{
  "n_layer": 10,
  "optimizer": "muon_hyperball",
  "grad_clip": 1.0,
  "warmup_steps": 200,
  "schedule": "wsd",
  "decay_fraction": 1.0,
  "final_lr_fraction": 0.05
}
Each number is 50 + 12 x the weight over its row's rms, rounded and kept within 0 to 99. Layers, rows and columns count from 0. The size before them is the row's rms in percent of the matrix's.

# layer 7 MLP down, 704x4224, rms 0.0354, rows 37-52, columns 3520-3607
101:38 52 40 36 37 59 44 52 07 69 47 56 39 49 36 67 49 34 55 52 43 49 50 40 56 53 45 54 49 55 45 51 57 55 57 46 61 44 44 63 50 61 54 46 49 54 47 40 64 37 44 50 51 49 38 56 36 70 57 52 42 43 39 38 41 43 61 35 39 62 61 55 41 65 41 66 54 46 58 56 57 41 54 56 36 66 73 77
098:44 47 43 41 40 68 54 60 50 61 44 44 74 60 57 63 50 49 58 59 36 60 49 50 52 61 47 63 35 46 61 46 35 60 75 46 41 67 68 44 62 37 53 46 40 66 66 51 55 51 56 74 53 44 51 34 49 44 41 46 57 70 55 52 53 65 36 68 66 46 57 49 44 50 65 36 37 68 63 74 59 43 67 59 21 16 50 49
097:38 51 78 55 72 39 54 45 72 47 47 61 54 50 50 44 59 42 41 49 68 51 37 38 44 59 45 64 57 40 41 34 47 34 52 21 64 46 38 53 29 44 37 50 34 52 38 61 54 42 51 46 52 57 39 48 49 43 27 65 65 44 55 54 61 51 48 39 43 80 69 52 64 37 56 54 79 63 45 34 41 61 40 69 44 57 27 65
097:60 43 49 56 62 46 48 50 51 54 44 56 82 61 50 81 60 58 45 46 39 67 41 57 54 36 61 53 42 26 57 36 74 44 39 54 29 45 27 49 28 30 47 45 59 62 43 40 55 48 19 50 34 65 51 56 35 42 54 63 48 40 43 56 56 71 53 44 61 40 53 47 51 52 49 38 56 45 54 57 52 53 53 47 49 64 62 54
098:55 45 44 49 45 46 50 49 45 48 51 57 46 35 41 55 36 56 60 35 48 43 56 45 63 33 42 50 48 71 57 50 27 41 42 45 55 51 47 38 37 45 37 44 50 45 22 59 35 50 45 46 53 55 61 46 49 39 46 39 66 52 55 67 44 50 24 43 42 54 41 54 26 53 45 40 40 59 39 57 38 51 57 35 65 32 40 50
104:55 53 44 39 63 54 48 68 68 54 55 59 65 35 51 48 60 55 52 63 62 70 53 52 52 41 48 41 55 49 69 49 34 65 52 54 37 67 38 51 41 69 57 40 45 66 56 50 56 56 56 44 49 45 59 61 44 70 49 70 54 46 67 33 52 47 48 48 49 69 42 60 51 57 71 59 64 36 82 33 60 67 52 60 42 60 50 63
098:48 61 30 51 48 43 52 28 35 60 47 56 26 51 47 49 49 33 44 32 53 41 37 35 79 69 48 65 62 31 14 47 45 59 58 39 56 60 76 50 49 50 50 53 48 26 39 44 37 60 60 75 75 29 45 47 45 49 56 59 65 35 25 37 46 55 39 40 69 47 42 54 81 33 65 53 56 33 63 30 45 57 50 34 52 46 52 46
102:42 44 59 54 41 71 55 58 32 41 51 43 59 53 58 39 51 52 42 65 61 55 33 37 54 68 59 52 46 58 51 73 41 44 59 61 69 34 38 46 63 32 44 52 59 53 38 59 70 47 37 49 56 31 44 62 51 53 40 43 70 60 51 49 46 33 59 35 16 65 36 48 64 45 39 54 69 57 43 32 47 51 45 50 53 39 56 45
095:55 53 31 62 45 48 54 62 49 58 56 55 65 39 53 39 58 61 69 69 58 52 53 34 60 52 64 54 56 38 39 44 63 51 41 46 55 44 54 50 40 46 58 53 86 52 60 48 49 42 25 50 56 50 45 53 48 36 54 44 49 70 37 63 41 56 24 58 89 48 64 47 55 66 54 57 61 38 37 54 68 59 40 47 70 53 40 32
099:46 68 60 73 34 50 54 55 51 47 61 57 50 74 62 38 67 38 37 41 48 38 35 44 54 56 44 38 51 53 55 64 45 35 43 81 45 73 48 55 61 64 70 41 42 56 45 41 59 47 41 80 57 37 39 56 59 29 54 49 36 46 81 48 48 48 48 29 55 75 50 62 49 61 59 50 45 46 66 58 39 45 47 67 41 26 50 44
097:53 63 51 49 48 56 55 56 43 47 45 41 51 50 59 52 63 53 34 57 66 32 59 34 44 49 77 34 72 46 61 59 61 60 43 38 51 46 32 50 55 29 40 50 35 66 67 15 52 48 56 46 22 55 49 38 49 47 69 53 44 28 65 35 66 53 55 59 60 29 30 54 55 31 64 33 38 42 56 41 68 38 39 58 43 32 36 59
128:60 55 42 84 63 58 52 62 46 44 42 41 53 30 51 43 49 45 36 45 44 30 64 64 68 44 60 60 12 45 38 66 33 45 58 59 66 57 49 76 53 48 45 69 46 51 91 32 48 48 81 52 51 63 42 57 41 45 51 71 37 75 56 45 47 79 35 55 58 33 25 43 42 50 25 21 49 35 39 56 55 43 55 47 35 65 53 29
101:25 54 58 59 55 47 44 40 54 59 43 50 24 67 41 45 35 68 64 29 63 90 55 76 33 32 59 53 60 37 69 34 48 53 55 66 53 41 36 55 56 52 57 62 47 35 64 41 68 30 61 61 46 43 60 59 39 62 60 52 40 58 41 59 56 54 41 48 38 47 56 52 46 54 39 53 43 51 54 41 51 19 30 67 75 45 66 47
096:59 48 68 28 48 64 50 66 42 53 55 40 18 48 50 40 44 54 66 64 61 45 53 47 68 54 58 49 60 60 37 54 47 47 50 51 40 64 74 46 62 52 58 46 38 27 52 21 38 22 60 38 35 53 59 45 78 28 53 60 42 57 38 47 40 24 59 46 38 60 67 42 59 51 49 40 42 44 56 57 24 68 52 42 23 71 54 58
095:39 46 64 51 31 61 47 67 69 45 58 45 40 69 65 52 57 43 46 56 37 50 45 40 29 65 50 51 46 47 46 42 60 69 56 52 56 40 62 70 56 44 67 48 51 67 54 43 53 45 49 43 48 48 56 67 52 48 51 53 49 36 71 48 53 36 64 60 32 50 63 55 32 65 60 56 44 38 34 31 47 41 29 34 63 31 42 49
099:16 49 44 60 23 64 47 73 50 53 53 45 50 61 58 34 46 45 48 63 54 37 47 30 76 66 49 67 67 52 57 50 46 64 56 49 54 36 41 46 69 61 46 57 80 94 45 61 59 52 46 71 48 62 49 50 51 45 49 22 55 45 61 49 58 50 42 57 41 54 38 39 63 69 22 49 34 44 41 37 32 60 50 59 56 59 59 36